{"hidden_size": 896, "num_key_value_heads": 14, "vocab_size": 32768, "rope_theta": 100000.0, "bias": "none", "init_std_qkv": 0.0209, "init_std_down": 0.0299, "schedule": "wsd", "doc_mask": true, "dataset": "wikipedia_en"}
Each number is 128 + 24 x the weight over the matrix's rms, rounded and kept within 0 to 255. Layers, rows and columns count from 0. Numbers have three digits each.

# layer 5 MLP up, 4800x896, rms 0.0299, rows 2737-2818, columns 784-839
111170101140111134123114128165100132125115127086153077135107134109133119119126201079121160109144085122129112181132089124148111135119127103150140120129130146169118137148
128144088119115148127147138126143118170108128165095126153091140104094106135094082082159094105088110093175143117133099118104112139122099112176156121132104097151080086097
141064116151111153104147146113141131122156112119139123122147118098143134130138102108075106078153120135126140063120143088093120108105155119110086109119108134099092105127
155117102120125128126168091116090176181122127103157113120125094080078069115107133109146126115090172137132152091152143088113116162111148128112157140109082115155141112159
139127106083148120127105140096094133123134107111132173115112144111099135149163159143113110098144128151109126182137133131177123146113138129123147114144112155120091076130
128152153143114177076073166124162181143115165109159092140160160134095118095118111132105145137108120150144142103111107110162184116144131092146133125136134124121105106111
112167157155092124124119104097101118118131128129120128172135142163112142114092111121128160154097152115146109140112117092120142114125111084116108113140108102139130115097
135132110126147129085120119137136155100093134100141127130093112079124115153109128129149142145128151146142113103108148099129115102146118090167141137121139132154167122154
140126135141113101090106113117125127125096105100168140124102105127116140138130089123114128158112114156115159141115130150119096147114096148083110182137151134102139154152
098156136136146116151157159109096123139145125097164130152119137095163146117156141151134155103138167098118146091093099137124109141088123172102146135117100140135146093088
139096141117145097156158136097115142149113125148142176151129153157135111151103091093142147132124130139130153152130139121130124129075132123147080061157159115142139160140
128108119118097105127108105155141152127173098082117156104120147141077100103128140170150122142137162135129147146131096113109105096123158128164149165106113106124147097121
144152115123184136123122097089140120091121147160106105182087153136127165149114124134145102154138148159070154125155126128148140131112114153147150125111160136151165118139
108141150099112127120104129164145119127160159121143098109116120141154081139115151131172116104150167137132110124138102130152127105130122113103160089156154136114124131146
133186143121153109191161142102139085135116118132127119152102116181127120141140123122122131128123095207137133142149137144156143165141086127099085119124112106119104155107
121106138112118122135125133118129167111168166124113122159109128158133138112149155104150118106131075131111131141119098127104086103138111128165120139099139143147131147135
125155149157098122161098144125133064134129118107142157085136146124083109133133112119123158129122164126148117132113114120139113174149145096112103122142091121126156068145
119131143161145101126138160073124070108174132123084125118154092132151123072107165135126137101167119076123159136143107112095121108113167125151142115134152100178136123107
112066120139137137156147163134121121108124149156154130123119172127157140105120148132140162138136155121162132140066135098108163116090085086131140109119094153095130136138
116140102151102136137156115139113101104115132134111095104108146162134111142151112176161126155151143114147119127120153117167120156111142139148121114119095113116116103114
127134102123164117141134086134129155135103124105150085158116110152081136120133118105150160102059177097156125120122158145106158154128108104136128143078143121131135152127
145105153112139121159095137148108124075111135166062109136140126101061139149130143150144148110126145161141125128138156111085135126107146112173128135142103113133126097120
121127136099101102157117163130195126105126093102154158121136116139128135121103124108097133087138143096130128098115123079153119098160093085119126111127164128125124132150
162132155170135122149142094137134135149138133153128090099133137125139107146168094133149193131143132162125105134138091130106127137137134138129166127136074107183139136100
127115118165118095121105157071171139102176103135141095163129132100134119123146085163084116144110077150134130162129126114153137129052148116121119140144110142147187151137
086164138146118118140152135111126159115141107105194101144122096122115120108128147100079144100156109155106114129107105122147112147122105088089113115164156107103158115133
118164160142139130155130137101115084118130112168127136164168117085123104167139110120099176134151133128111127082079119126140130152135141133125146141164118116149131102143
112152121077156152122114138157094133157142125157113134156108128110119125140149140105151141097157112090185121172093102120181096123143123155148099115144116125127097087143
100121086101132138163163134106148147096146117134095135154160151095156106138130110114129152151098134127113129154106069138123102129147134124119144137149093103155136094116
155124132117132123094084122092140170112137116132105103115123157159134121120090125151122126112153157109144197128110167085119138114099111141145091081115152113105107093149
116135161127116111097157101121180140118164132160170114139125149135140144168130107113099143154158118141151125085086119122117113120119137095101123129125140139128154105140
162104145109160079098106116146123101085108120117119118146128136141115116082116098160133139163129151158161100124151127095098132095101151128132153156113068124139146180123
134126120148095157114141134113166113128133132083149153063109138127120112147146137121140135123098136060135106107102118114117142137145148136149140120141135133105143159138
124117118126139112138117111107160130178112145121145123112135139148158100148132108098104088108163090080144121139146104122167080137125133108071129159139135149124146135138
125123172122096095102104138091128141109130143131097170079111138093084181103143119153112137140183123153139122078132132142193109138123119116106113153139140150150122116065
149116139102119150145105134108082150139179137156165088135109130133099147120108179128095143125164183139176105154156104102126153163078137127152128110124142096116121134147
108156095108115136173136149135109101127174119125125092134119112154090128125113121128136144136116151125130092119152151139171156098196126126111125106114136141139132103185
135101089134129113118112134084119128138193140109117150123119139115157146153114144145138129108131127126110129108161110103110151080108121150129144114110177113131098128165
134153125204075110135131161119178104132149101099089174121091110152150127194086112077138187159137119107137084132141132154141166148136141149117116131116125114131161187095
144163128124129153136146136132139138128135138087137146127123139135128111109185157130099148095089142142181109117140140079162145113122117165085124145126155170133171110100
149148139133076156150095142110120138113093122126137126114125129097118130151130123169180096137116115144126111115130090128135095128130163138097123114147131146139128128139
156128092096168102149097100145131111101125132123145115089142130107117135088096150133139157108109162160175100113115140068137116100146148136109128195118174136121136132116
140107095108138126148140112138127119147152138129096118163136118141134121099134108105151088165080133175103105132161110088090114166128106065133135170173089119120113113096
152148165080121109131091164132114124152128117130121108116141104159117118082137136169148110131080149121162159110118147144146147110100168154114135110121169120142148112147
127126139144165108137125132161120104095113148133178146145128115143148138132140116125147143111132146158148109142172123123131155109119122139148100118129096140142098138127
102114088109148133150116096124151120129114105137148132127159118144151141092140147141101111123134140165139100102160077139186155085105098154116139162129140100153131143130
121116138143122122119164143141140137145111101098137119124153125121162151136108166093083153091140169159081119091123093114097146080172098099148125182141109132109129133101
144069143109108095096125109107141105179049091119175122121122130145151077125114141090146099130137087090139116108176142125158106109108111110137096170108114164120110127129
096114119139141113081142101145116128169123132161185134089152128098127127104134125169156140122153107191091170136159121138134124104139121129133098139168167136126108099157
128119104105173099119096098117138128162141101126134142126142169102152144129160086134163157127098135147092130163124141113120147133117143148131104169136159102116148118142
097122111100137125128093079098102082122126139159134137108148133181144153144102102156140133142137132138151133110110135127092099124159109199134091126130156124143087164133
116124107126124148124103122125162115106087119092167156158159119128177139098126096133127150117126120117131120142104099108122124118153179118120103099147125112134119142116
099069174161106136111112162139103103129139117127081115132152130104110156158093108148108141102138130077185109150128144145072094138147129136152150136138124150090144132119
125108137137113095074143068141132140123129128117105111173116087102141105131163163122119123142128141147136140184170119110156133166108114146119128121111133121179103117143
139114159128141131160132141124157127085151129130145136120137117129122128135145113120106157108134145126123150130097135107153155181138113119139119118122146112067149154090
149152088136178092153112144160130142168124171117130131123115139132109128129159117115157134120112137120163128102101099122125144125103136107137105127148094123109145118113
129158113117147116167146142077158131105138154129124157107170128150138158137126106120094112121153134120145176098136131160120131087104189161139113086122144127134163132129
131146124079105196095175142111117136141106164146130085125102124154131093122144123170123106128137140121152103145109148140159153147104122146131141114136156150155173131119
100123086093126135139103136153121118129145113107151116084085160117145097101151160112126151120107114119118113118118113120127119130172118111138136098099149121121133087103
159125180112100137182127154116130183149124142112127154135107148141122080133117163135126141146095114130171155127103116129113128125079121159154149133113105142135108090110
117180126154139171117131118149121120126100136114182110126138121106124109135156141176140145110163098125147118152152159154130130112182110114136139109129131132155102138147
132152160131111081088161125124148151166125121094159110136123115131120140094094137124129137126122116117084139132132108145100129129142099159143165142104121140142114094160
160124171112149153086130139121127121170134107063107090170107160085131128136101156145126115129119127126114138102137162122124094122078132174151111122129137125109102122116
116112107140128130176170154162163142156112145153119143164141116110147135131134124134111119162099195102117112111097119111127113102164143133095137110151118134108137137153
163166077134120117081125175097095178119146147116071082101172115147165130153080124144114144122112083112171129136128164155164137125110151124133174110146123135126143145123
106152125133129100106136157182139118156124127073130124139181162127137096118110106107075129156137113137130143103119126126131154155125096130128161073139110114120126122108
153116125114113149133115117121144100109109125137151138173138128180117139083116141171112067099168133132153121126169155143118137112149147128147125126142135127124118135101
141141160154137105120107145124156123136159132148156142158144127104106156146097119126154179170154113127074121115141152121153165149129103098075141079135125144120144152120
129131138128159116114101147108187170129124136129120144110113160183092167089134156129125122078129138075094089137168132123115132123133122133110174115079122137101147149157
126117121132168139132093131108155117132146149120158120134124173110153189134191135165158111130106125136105154113102130141126104082137136147114097135096133175131182119083
130091088120144152124109107141098127125159129138099106139132150154109100114141138112093157150108109105098136129142091123102132140121098098119129142136125174119146108106
137123151106145100137083119118158130132140088118128124103123093120175115101142112123108111136122135134091134155144162122142151125101142133072132148123165117129135135110
130159130145109141106148083106147118116139152173140136164121145110154142145128128115155127098117115142134115135138115143099146149125130164153115105122151084157153114103
157125065100132131103105152146130137179161130118132132131135166142126088132201133178103151107110134092111130156101108100125072112161110087126122165152119110151118105136
119132152129113127142104159112130154166111141165143177107152149128113141162134086159123117084149152118135099109148108116127122118110131149151108131108153107098110153119
086135174145141117114169140089148138127107140125169160099119087114141088149114118143136154114125117147101157119097105133098107092122124143119148142131143141121124164116
150130118106154109127080156166159144083147107096130133137129128122143079128122134106103151129147123132108114118092117143149150126128124084116119112116156127080178093179
134110138127092130152126149104142100157115136108155142134134116115097128188123111145089091148151131161158161113154175161129144146147143153119073106109118139111152128167
089108118077141110142130109133148145136101126091134146133108101086139130116102171124147083146114112108143154090132123114125109131118121123109140190107115163097134118094
170135115126167146092097147114114123137136114170104190118193135112101130114112163090140136128131115149119116105138141099167146123120132138113106141115143155124115137115
078093096145158142125102134141133139150133161109145104111168119106146122139176124079106121137124090123157102150121096130105171132143158124128127105151116140115101104140
120120134113141117169127114125109115191106163110178153076128117122074117111130101171111155176128097127140112177115133143114153125151105098144118121140100154148125068166
# layer 5 MLP down (transposed), 4800x896, rms 0.0299, rows 2737-2817, columns 784-839
122162147170124130130121118142111110142132107136098120138144115166125140128112101115141150116175128119118143143123122159204132111112109152127157148103132163137112140142
138153130137114080138110129182124126142109111137141141072147150089113134123141131126116111106155115170136100127082144118183153138181151138144138116117115097107112132100
115132149086124147118114138135095148123080161152091120071146121153106151146142098137127100120129102108168077096089153121161109128132054127111163139094141126119157136123
161083110128142193144137152129112141132145124133138122128106108098133103106104126113104103128121131145099128119164135131154150094097106125128111099130140108136098168124
108105150116091158141141107083113089135173164123152137129159147125110164088120130123094109132128140100099105134113093137124158164142112187102156155095093149153118132144
159134136095145113154147162087137143088147116136115149168097096146137164188121130099123135171113127162132143136147127123113143126126138142177143140105107136134113153109
139119121089120088106139133118153131111108157148151132133141124160153142162120141162092098163183124101141102115136095115106130087144104163127139164113107097148123140155
107113177127153126154130115124148132123160127139124094129125147151173156097134107096098121144120099111154149119150151152135133149102108110115110138148124135119115148124
113159169145102134141135168132128118127161108144118160126135124134117141120116149110135115134143128123125113098120118147119146121151107113102138108107131125125101083138
105139112112120125135152129123084154107139127136119133091060123140127164151160116122155138169131128131115142085110087123127149066134079147169123149123153119117070120131
200124081123112139141153145142090118098139086124111140113131186085137128085143125137121145173138155089121107134185145153157129172167128144149102109093126117117103153117
139130112128114114129162114121147071138104074091138098123144142137137143122135105108108140147133127168187133130163126170115118129116080113112100106132127098130107156160
189113142144112150181090087095140187152103074150130172095155148082143116115169168138124150163122147114128169140118100133147114126110171125138148141148102085090157134123
113138155148142160146131109123138136145110157112141127154145127121158090105167099101134186141110144137122119123108148175168141141109149130140085128125134155102129130136
112123144116126160135162132070115133083132140137142142110111146096142136103095148144090098144121119155148116134145113142112095121126151127105122138122083153122141113115
152175111100129108119119105130137127135126137115132121113136102141131066142121086137107149116077135109153138119129138141115122145116117109152122115183118115131119153102
137107118142135168098143131145120119127168146089096136167134162107172121103150120102152193156142147119150116133156122129095118142105151146149132114113135135122145140142
091144175137079139107193107100126092102157153138071095159107142142168146126070133126128122094135128101127125091071130092108144160128115130125135120145137129139145134091
141135110144145115116108156116082101122140089116143092128084102132110162131122122128109138147144086137125120094141137157119123153128166143151116158151125109157140130154
138115146137157128134107169110128115150154134089104116078125153154075133126095107134147169118065112112131140126127088123168123110107149144141140164108151186119166178120
155097163153151094124128151094096087134151132161135080119127102129083116095146122130121167126096143130131154097152154116147144121122102109177163136133145095117133173124
102135126137091137113138114145061120150121110137169157164133118151167067154086100133138121099110119082125124139150114174121116122146119126162166129154128125126143142111
147104178136116138122145118122130127079111131106172162113171127097128117158092117159111107151090145158140161149137160095140125141132148142182134119145161138170096070120
103082130110094108148140124152135148136128106130142119097140101076102139108161135131092131150115187094162090105098179088105159137103093174119103128126143104109130078130
156084143188137161120110137133169163141168155145163160113135129146115120101111152127138122127125138119133129086167142135101169114140118145110114113130133154117133154108
133139148114101150150085141112142115091112110119151150093146099136142157138154120141136130145126144126131157120152140100164104126136151175124130120110094134128134125107
152130145151148134140121127133162128116099135109177149114151189137113139116157127092126129158096116109135106135071135142118158117119121134145080121128117096159139159132
135157156125126154142110125159122148135143115115130129116088099068130146118114171173146154147112168144153124123138107113150086127143112153140119098137142143107156101147
132126106130143094116086147115142160129123161156145136064136129108152135181124083118151134168180128137079153125143135144157115118127157135130089109128150095138140119128
165156082146123121104176144079138126125113093165101142136120137114086106137134102099122117136101106123089152165114102154125108116158120110131091139122101126153123154155
127137166138118125113142110092118146080160170113139152089117115163068137111109106158129127133157126125133119167128136133128160145125093130142134155128143136141125097148
114130147090098153108109121128115121125140126158133107112161110127149130188145128153126113118128104144135118121129147145174103118125111112121123106113112157110164172174
082123109103156164112162131150161067133139162117142134130132128127141139089140130087113166146110139133135090141134159144126136113106082139102147127137137135096146136083
137089128119107142147145126112133128113148140109116090114140082136120178180148121168166143104101169133109087139159151113087181161107104149135137159114105071115129159140
071134129081124135172139118151124160152159145058157119117137105125145129112180130129111180123140102128157192175133164125160146134095168106106163111134144117120101142162
122146153160120095093096134128144139145060120106135165086128163129107111164114094131140117129123060153111128112111116178136120115142141171120113130158124107091136152101
119129099122119167133138135140114130121180120082141132149105154130149081123136125145083149142094100110119106093121141139140097079132115122113132091122112189130109149096
131146162099167128152148118160096128156090140091154100150100093106126094126087127138107104179162129120106135093122123124149114210152110093151092100140134143097107102138
143092148153128101123145131131126088159134162169179109142117153124124177121146145120170106156149101108098087132112113124103105165129151153142102178119144160177131170115
114138157108139085102148112130130114143100097127121108135121145132090132124111096151145138179104093116118117105143106134151142094136114181127188172113089155202125101121
094121116097114168128144130135091123119108115140144124111103084143131112104070091118096160112160104094097127161131153149123129066143138194128128108118136140166144153105
085133134119109161112127130088099168149111117107111115123130161143094091143129114125112124116153082117125138152104109126120105127137143107155117084096136136181085129105
137150154131119088143152113112178103148102155138113146118136105108113093124060109146134135133127128155162148164099101143116156153136132110147142168182117145142139087149
068106117174161113152128116129153127145115061093127167078109124139137117114108113107092145134136139143118099102122147159128128134153113112110132101143137109135108152120
116139117144165140134146119108138120125126096131094108152141128129122100143154145144133077100111159069116157142086126109150082093101126105131139111138143143094164091097
136143133112064110123115156103105142156151110166126164138101134132150133104093083148168133138103140157149113171118166093093080147122138159169102124173142095149146169153
170115141122117089106164139091156143150134077102159153099122096128120148120142121121124119122125090144146178155147113160107112125157152138121120106105145115108112144127
157112150136113140113115155140085138156073105125120088135137154167103160133118151103132106071120096130114079126117132149173144126128141145140138114144163135147138182110
115125127109102088131111114149094109075142122130155142127136103159138102123136117144119143124139126122152142101128114121137101093104178155099103101124142133121127144169
135127126122131159106107111123148132125095121088110087120142137141093114139127126182125141136128120146142102119116141134122125113123117096137123157093131113146108070113
109101166144116125098138180129101133178177130100152119130125142133112126136116167108115155102142157124136132098139124137148112104108106074112124135125109161138149094116
137172112131111146162088135104126106163128157071120179113180131085154163109130140097122091098130136161085122128151091149151121128128113123146131178134118098142094128157
124109138132134104132145132123141156091122139056115123088177136138157127155153129104126140109120193172120119076145131117195083166129109133112097105101136087167075107097
140115108084139171171092107111129122120177112159148170080133124127077139143129138132116125116181093119114109090094140145112149145125123122123122127140113106112120109153
136151129109084133118116137129117174143129154116134082083119118164131111124108126120173155142123100152197156145113092137124175131155161136111138123104089162105140115131
086149155119103165125142114125097104081147150084138164122089127075189146135097123154067134111094124113095157160140120125147125149143132105128126165143149160144130127165
121132123179138151163107130156145119129116124098153096151109179122122140156123140137160130140182129144119103119134136145166150128113132097114134160130123088113161132107
136147132122151125118138133139136142146102114105088138112100142128139124114146116149096130120141111083074119148150107126102160113167137119098140092161127120135181097141
108126160121127130122119135113146178183116112159108115170110153110106094179162140133139101099148115118136121132136120100108096145108098131144112133135159119151118142116
122084135106159098092105105140151138136115127121091130177101147118130162144126064118152140136126169126122096075171091099125183132122178146125139099134151142131188127133
120114154107105077107120148126079146113166158175100105139133113138151087139139110144090094096152138146149140123099123111141185123111092129153150104091119110127123119130
153162126107115105121121114112102123138126085125136096157125118128148095091118113082117150150186116129146113123098130083131146136142137117145147140117127116130152182128
113112115115152139116130108123091164103129132141127164122152140131126158151130129120144140130102110102127113102183142159174115171148110116108091108091122067096150123092
147168158122161112123127131104102119153160129151153099112122137138148156081157114105113169129139135171142157125134103145118109168121158120150149122133146131081144121137
144127149111109103119103110113115135138134155108150153135117122119120185131143127128111113093107167155141115130116103107152151141138141124145158119131140117171116110128
138139122168137106158106084123135097122097141150148132111121109159178128138133165115134135133122098119099157154134083056125102148118161131118136091111117128117105091126
099166145098149120080118160156132137115132121129090146104121129104137115113118095134130122107130096131108080193107123118126099177132176151144145128149101113110105116139
122131128151127144097071117132104119098133118123057123090125067113101105121147148104105158094154142083122133164118141106092151165129156114130131142174139128119132106106
133103147104111157115170093107135107126150113165110133101180132122114142163136146129155178145144094119152131117130118131148099145125142114073104144111142124147124135118
117127133160114100143123153101124160144092079131185135148092111135120132117152113123140130101172152119137113138142099142082126106092121118158108130139176104143112136145
149084166145140117111127132136134088170142170103156078126121161108111137143140138106101128098137145117111106140135099157104154128133102144114177095140133075108085181102
100150109135127164143152074113150150143101147129151126140126127132104155129118134130114156078108139137127174075073128115118102154118108179145102118144118098093141123150
148100140189117135144125119142149116171105125094130124107167131143178143151092126154143101140097128144131124123167102176128140143127154089145114137172072147142108178108
175126159138131130113155113141082167119132151153164144126128162089130124152143095175107145110148094131147144117109108117115143119150188157112121128139108112176146165162
104167137145098126148139107161135108102147126116104131109101145127133126109091128136162145144134128135066122144130100183111092148098099114134105138136100169145107112125
151119130160137101063159136121110132121085100145068167114152172111152157144085114085122142097123149110117138149157095127082177154149155144119129124077120149150112101131
158137149119087123147143118106134142132141160171118139122115125120097141139107144147154104168103147154136085125172128124144167126120101106117089144128139133096152140118
136130129121115098106087159161102113118153105108132118104128107129122116114105107084146208104133131155119132108122120121133125146115152120149114125129115127132111105095
172133143151155146120141114129142113124160084114158133125149142149057128091105097148094107125141116119102153126128124145110149103124120127149104132086133094121162118121
151130134154133127161120116172115137114131152125096112165101132140070132127124119147112143160125146110101091139165134131111108140144108092093139112085137169146117099168
135176123109138126161141112105114134120137152159104142110088133118169156136128126159107136143133126160136176131149128085127087121151167143074123146145097141116126127125
# layer 5 MLP gate, 4800x896, rms 0.0299, rows 2738-2818, columns 784-839
151122103123109100138153133139132147142126160089101154158118133102108094099098141135141120113095095122173114129159121116109112147130104124124129147161075111106152165138
163145150102142100121165166125104127135129149117145175127119142162124138127174168137186120105131109170126132151150110130189142115176116116146124131127141121150100121175
134122132144101133156095120143123093103162172082133180149106108112109114121135159134131134095106133121110150178147143103134092105156069110145119105110145150107109127150
095118130130115119116118157118136149125122126095125139112097170128119086104105164141145108122129137127130102145115180127115098092102121101156095143126144124171129108135
119110170123134145142142143128140192138122112144148123141118112093107077123147144170137160183129127161137124109095125147131184115162128152100116144138108119115125091152
110115146132144116119108097140118113136110176166134135158110130132121147151127154133096126117113137109133139172121151137121132138158117146160120125139107102161147121111
145086136168137108101106114122111162140142113156134152132171150102085120162171105101138150118115144166137159118115141110105126088131120092144125126129119122162156124091
112104144119121147157121150121137135091120115143152147135146114133155128154167092124115178129145125120133101151101161131118102106094168118142106120112131097150130107123
098084084114111144115094161098138137104133161082083135137118087139148104108116157157150120092153150151118151133114131115124116151125132124129068123122130135175117114165
117097152099128164085110138111143106140104144114162122129071147116157103138129121165112094200124105134128106109132138140070108076112156096145142127093160135125146123158
125156111101146176145140138125133085174157116094108077127166130112116128127106112131113146153161144136132138125132153195113092135131140094148094152093122136150128115161
148127155153156101131112124143120146112101115089144137127140144115163139083100102144181136141100125093108095122107114083100121134124109142081171160116109153110169114100
105108179130160129126112134133113103111119117130161149155144124135121109103147128107148136137091121122093124077092138151114125090056134115108103138094105164115146096118
104140062124097170099184110132142110104105075112129190087120140147146107106107112154162138105151076166150122104154116127123140154141146125098147138146116137110131081156
070112129141121094176071088124131154125153126122207172113136108115149123120103162119109147145131102128150085141153101166173127119110125118106139143124121136102089149121
144148094117145149117119146139134096099152103118145132168167146085145109074143153121097107148129137124158149140157100111158118119106155155128154094121149117119133168119
102101131137142098102167167118133141149143097143173134139146135136093111099132148162121106140119084146119154119153093170132117115105085153114123110116165130111147113132
136097090120166137148125145157124122167134108139128153097150157153146067156153207136123105126105133135130141173081118155145155061129108082148117115140098186116107106110
123099132128146163152143122118098157128137116117102089146175106174155123109141134083102163158111137111125147164135140158131178114108107156129145074060083117100119121122
137119081096138157091105131115133083107117113126131111131122134118151086139141109123102131116107169113158125115119155112115094106095126117113124139154146100118123082098
122077125125101147125145143129139172112166103126144097118177125130118117149130135116117113113099130160111114187149143129133103142127109125090099103088128130179125144096
141090102103116154135166154166161179103100095128106104147138111121111156145105117119112140141098138148103130162155127125131109161139139156113143149115101107086143158101
108130109083110114131155104138116097119113115152115160130101155133161072153102097124112107103132122103105157137117123128151104120154129095122127106162117123123115124129
114140127137151140126156193147140127143138115132088087135109172125128112153088164142097117139126133145104149127158154132086125120163121135132114090114159131151103121111
129122120123098191164140120118134172127138144113102101160126134144099064102141101138113127161132116107134178147138092117134084147119130092094108135114162125182137120120
133087098115133134161083166111134158154146109128144148108128140108131093061103126114137126108161129129100089157119080151082145115121115114141121122163108176122149116134
133128179131132127140129121163146150127142121121162159122134105117138125098166140109132118098142140167171139166137099130167147066134144135134145119133171121152180140123
118144136114131152171121132160141140164110180132167120119134172140123111113124128132153138134094113119125118109129108151142101150133112113122116137110121120119117135123
185119120154165138127110113142129128109135123123148084169150131146093156139146172158145105115115143152096135138141111133129146094137117125104124117140132157157108127186
121118111157115106150101125172121158136090121105149152151124115134071093115104137133148131112132129089128168158141129128157182145150136160144138135159124106125178092134
144166112076121171157136130098078114107200082188104108133137124147127103132181142138120114121140141127118092121122133108158129114106180159109118095112113150135141122127
144159129087153159158126132088138151151098097102119142146118111133126118132112148138105118137162105121107124152116091111129123161119132100109110118133118174136112111137
157115124158083158112121109131114175172091121120142170123126099119129125115142128093115125098074122173105124131147156118105121118147139148115139119162115138152112101152
147137123144120127154120149161109133152123144148109168135154183106144120119141109159124102103111145151148094107145160129124139150142112173106105149166132151096136109097
111086131115179207129160179155153123079168079137147062138108140104143146122142120113136124133108168163157110156168114106117148125126120091119155129110174162143144120134
140108163157113161133109139077163112104118122083129120135154101091173087105123135178101117108098133097111182103123115097130131158080109111112136121140108156143162123087
152089155112128154174161150120128118156124162093141103145125114082116138128137144172126096142133098101097131122116147142129143129146118129061094123163132158100112074139
115118080137049129096167147158102137121125061089129163125151117102133091169075113123147106124142153143121093121092112128147129103149125129113151142147139115144093141160
135125123151079104095094143140076148164152123142089114119157165103110115117088109080142103121113114158139137150146126154120121117153092167106104113073124119156092123112
122089094170158125077110093157154129151161111111105153134136143137101087130128136149158130151167110137108135165113100113113127093153127100088116086103121116112102126153
109109181145119108113169139154136130118116141176150111167126137150132164094132137144151108150136125124079141142134164128127106081133100153113105127132122084076093102152
103115144122112121186165165135081102140121131131137138072083135130087091105127116184123117149141152105108108121148096107102141129139109163155130100152164121113107101157
165161134132109132139100164146072118108099121075141128179134132113118125070141172206113101120115131109123115123137146111109161093128126147134126159102172136158095101154
077117142112104159099145156184123162075166101129142118128130150142187148099159138129124108128101164072099197147117119128141116097116112107151133131114130176131128119107
127089088050186122143096129161139129113160115123137113102139100147169135103155141129108120115129101115141126120143115122120146115123107144083153152120177090184091141108
117082117108122150134159131171088104176137110111139083198176133120100125089130152129121119095145194102079092106072119126090135133128098114109149185136127132128158100153
156143142069124117154106121141068147132134158123126135148152129145104086138123124146125082106123141121127112160095144126111173117123135164089128141131096168122142120105
147142138129113103144121150135141142112164148100133116172151109100156139111155077154118134116135136114156122136125111129130104143105133092147133115136106123096143125131
106140131124115110140128120166138155113163101093170158144150144127172103122134149115120121145116172097099143141126104115141142131108136156121150107162147102139152136127
122118146120133125134090162164169157139173138126167134129104113098043086165131136122135110134140168117130130131121140179122127108165124121095131105155136108150176112152
143100115079144123134121138127104179137127118155122142111110136124114129155117131166110111155142089137104125141126134075156141087130117161122096117097133166148128121113
128128139148084098128133127141134136134099112159144120141106107111110143135117170123114105161178134087153125141137115134098184124154139180096130114137151174159159116140
131163151109120157138112129077140125164172124193119118108167078111106121146137137202137101124175152162117110117116162151143127139113143140129088114162142143133129093120
138114144144112155142112137156111125125122098142119146127172164172152157086135133196111149163114162166145144122153150166110146099146149146165122143128104156120105067092
109149112086084111158125173148103108123128118155142076110115122133141138137139115116147102102085152125084104156106122136150134132091185124127133090082134150104120106187
123131105113121122167116127154117178113163144114157167117124175114094134076126120168138117096110114119122093112125115113153153136116084153117142083115119158134123118130
098160142116136120109155148133093128120124129105136146098121111088145083115100157125088138133123108107154110118146105149178150097102136146126129113140110134132120108159
121146111094090151116148135141099142130153126143130128150123154119131153123178136101121119153090155160100125179162178086119124081105138109157108076127134100119105146141
111137107124135147110125113179104096167110143128118175124123098124121137152139078072150151171159148074094165110117119098119123152158119157099101115138120132173124106149
117127137152108147131114150147141125148153127104137140112166114121077157127144161145119127136130143129134127100134175148110101106106136156107122147123142132123156084129
116126082133150154145138159113105126097137111141118134141124180160094102135103121115137127089142201134172118127111135082139146124117086113147113113136127143119144123116
128146113137134142182123137149128075132148093165132159168160160177125118128124095103088132114113116143085162132136129108117101120120142090106106110119127088147105144109
118072123115115111153138160147102119146159103121137118141114106119089155166142177081183105141147142090124140120121122135135141138096135137089138152187127130164158134191
145146095143116128128146160125108128121113134126090099107139126161129104148079166136100118136147094076108156133121147107113112105165088143155098133149078107162102163163
136110152132116139123110113151114135128118114161135119111101141138098116092134147084095119130126118185167114132150152128163116148109097148115100101134111151118092122136
112147129092158141153099130102109158168119139100116135146153126147118123128124158160111115139165110089094099133123152153128129117204146116111110077113139169150144122131
129103126139155145128158116124147101130183122154167132120168145095158165137122111110131140153150109120102126147160135127164126101119118135116109103098115108080118146134
108096097118105151143196146124117115145180171121131106114095151131102107115114178102154141136155175127136112132122117090152161129123093137139090101124094135152092103147
130125101114113144145132129142160121122157073135112128109145170138106103122109124081094142128090147121149116125175148121111147115061120136119111130110138140124142152139
137130067093085121154097117207123163130163100130119165131163156180134111141156128138163108109146139121152095148161159099128099083178150145133174125094121158118122167105
137115116098107117091136155152075095112123144113096134139107112114137101136186156144089137152142128157097109137124119132149127100113122141126132110109139162119129161118
103090129083148120099145103154141102132121156107135143142106096147126086151109144085148130152128133123071124132119134163116150137137126155117156149098129184066126116163
111110123132128139117146145199132113094126088067149134150118127134135114121135145108132143146122113134131132138108114124105100108119119113098146171142114156121115126150
134149103160075134113115150117139134120113128171116137125106109118120119113127112157160137131136138143144144125126134131139165083133123079123177138092127105103123103166
125119171136129109149125125119110104109148126155153107122179117086110097151113128185102095141153176152114153114122144099115129120144089140114130103109095154138150121141
135093135088128166117123145111136151126110128117103135115112138137076094144146129149117115122186134129127120129116134104116167125142077138124077088134148116191126152161
113099138121100186174130121093110128126133118112114162126127112102109125156118130110101111099093132121133172156071145078141167123154147122148105098150118156115126124138
130130177120129150135146161122117143147120116184133162096155103143090110125133105147123152112162147135119107119084114170121122076170111095119117130136138072099175121106
150135126104105158157129193131150126091158152119095137126106153115175132138126086187142161155118198104121125118085115143151139086172087097143135093132142133191124140121
117128132091110172116115138111095142151136138090154105116087086136131118117161132142172073187077141115123111164150165135135116118122118144159118120145115126148175132104
102180142115135175151141139163136172089145078115104110131155159151107167139143138107119107064153102160119103097147110105128111135114108074122153145143142107102157136154